{
  "head_dim": 32,
  "final_lr_fraction": 0.0,
  "train_tokens": 80970000
}
Each number is 500 + 50 x the weight over the matrix's rms, rounded and kept within 0 to 999. Layers, rows and columns count from 0. Numbers have three digits each.

# layer 6 attention value, 32x64, rms 0.172, rows 0-31, columns 0-63
505487551416458547486578451488486424504419548474484505495582496541538445475575468474477528543500609448460481527386467484460508603580521537413392500522475434483559638578499507571557441489551604
531567476450408474402551479446480506529575438424470415521507438419570443506484555478501528523453508552512486495412516530530565488464474461505495466480522539523510513485516551512528520540490454
491604470471635559524546460483490512475718518534496471440506552490507502503447538457517526413432355498572502492452543472507579476565499521463561486541530435445497470494474501543498532457560449
511443527447514445504612498517589595468641478529549518520510498511506491484454484517487590572471566417539501461450406457488551532508483426426434471503442519462497507479486446455515449553482498
485581496551557467465452496539452454492553550566545457451509575444579513538477433472476424529537521481533510481543461556364557573437507522568528494430532497489609483528508512532536478580509434
456466452616372481507467518522439460429547503499494498488422470538456432523525515522516508489495441529547468513527419569551489534505487508557538517402461543479529495506524572595518484489487451
484528459439441500399504519509534465489597546493493532523487471524500459579459506545464438436572569464456493466533476465486443436585438521555459482542435522470575524528504512568548511451435508
525612488502518490553537476527543427549422655509485514531517561512481473540499454501481500585586541516494494513483457419519529493545548442442488521447529409533526521488492419513480465459432488
512529528502488506452519533515558486507482551481548567497477501586513539445552370529478514478429541457405506529498558530558420492517483470311480495499478482547511560524476554468447459425538492
510525525424462536580511538494579421549439473519456428533427495567567516553519396487529487533516477532554508536533460393546458543512522551629524511424562526495489551545528537426609502472513475
447416518471544446509589538461588563516466640435556528482501529464417488498493594483515518520518527523493513504507529467455443501385481497537452469500560480550579503479493485500378518521517491
520554440492456470470583504487463427489578454470555437365562485486557493408477467458522440606535418450571503535458583456426466536395568411482445484507543481574482532525514463511470554507524461
506458539412541476508441511504489561497420468473441506568504513565497532491526476492516478556585486530440500436554545446440514540664506467536377483461427404562577451533479519528521485536480434
474534554529542371493514442553539344521481513466564544546527595478520560421476601467485483523511538392468505517416496517541466515385486454520511466523443469486531442566501527547439436540589482
514469490560442540568517451642575598479617476426468495525509405537442515488618514458463529539510473539510506530485476480477554533528483554499518496626490444452438492504490480534534466482461458
520558467546489515466470457399569533506465522545498539485552536392443412525570518499516501537539472520400515517624477484419528543529491430502541493598555459558449472488491488492471505484488509
518553542520403450518542461489557455464485495405448512466530577477549575630575472467491494463517574505469502519562499520460548538505503450409445467421306614519517481464483441525547435480399438
519495546505522578507538495450593506548484520485502434530523430406529432615395584497499364548437464409623511529447496458505571543416498527586583451472461537525547457414482519458555460543554362
514535422525497564538539483533398443488571521476579474541474491497463516474538487488459464541413484485556504492597524492381411454445442529522478463579571549529429553556511384558513455516603506
552540467509387458610409496524469607505496447528627619447523581498462478491565549486501483415443534474500505490470607508442515523546496489496538490561380555574610418498490422565482433510506563
553566532562484512504482551534600452504545582454531484485587438420509470470501519552504544542562561498553515534507466541613516544481507570462455517437544449526445490534506431478507510416562371
463528442519458507513591511539587471519459420468427604461443424489559576408487454481468491416525465499562524538455495400493574539549503514503514490402531498426479537461487479503451576470559384
479447534578623486528513522512497505520568481460596558569474437514485488534514557447500476475480558555476490520436545411522533524382527487426644547503544447556506536494437423468574517511519537
440544404498469499530370523459568563496503542603456499436473568463572537480516484534515585546451449541483509514498440414455444390491431463491520485404497405483524482455521458507516514446605487
460483513593424511549482504560495478509438490513444503475438530499506468476549487500492514479487461546422505496504556458562519502579521463356359516457464557583494482530533541454558510477543579
459551443433651543487568427508515524505521469481486473637578474467539622475511385535439474559516516488507465578449520593437515500508532475538398506473435546526484570591426500515496516525517604
509489446556447573480466543533430572475473532395491562524582526486562481486493495516533510516491508535394496453477496419449528496521457504472428434543346511511554522420504547408515525450597638
514395482585475458553537508562639566493464354518500580546584536417478570528526515442522415471484461521470473479512539590486437511490460518500489517536540540547524487525518516519530498426406527
499570465522559487468515491506513414486518514522520499500503446515449566448478544487473506454472446540587515460527528609409483469538557444474640482458481523528537560534523531447417488499545476
482453547521403562541417537509526507519464608508526593540563495500493509539565434506502584475503552503484499546465590540499518458578475444425463538494507637475549532528485550525642525476475462
484441454489462607479486543514430427493430545572400561565452481473479536539452471552509445581528515525495517475531531444552466528478470512419442518537498429504536481506488579500420548523542531
495447523565436507531547493496550551569534501426519337495570508440585531530496564482580507530542527485508507500487543515417495543469541483555535470418576497545443523545492405556453477555482434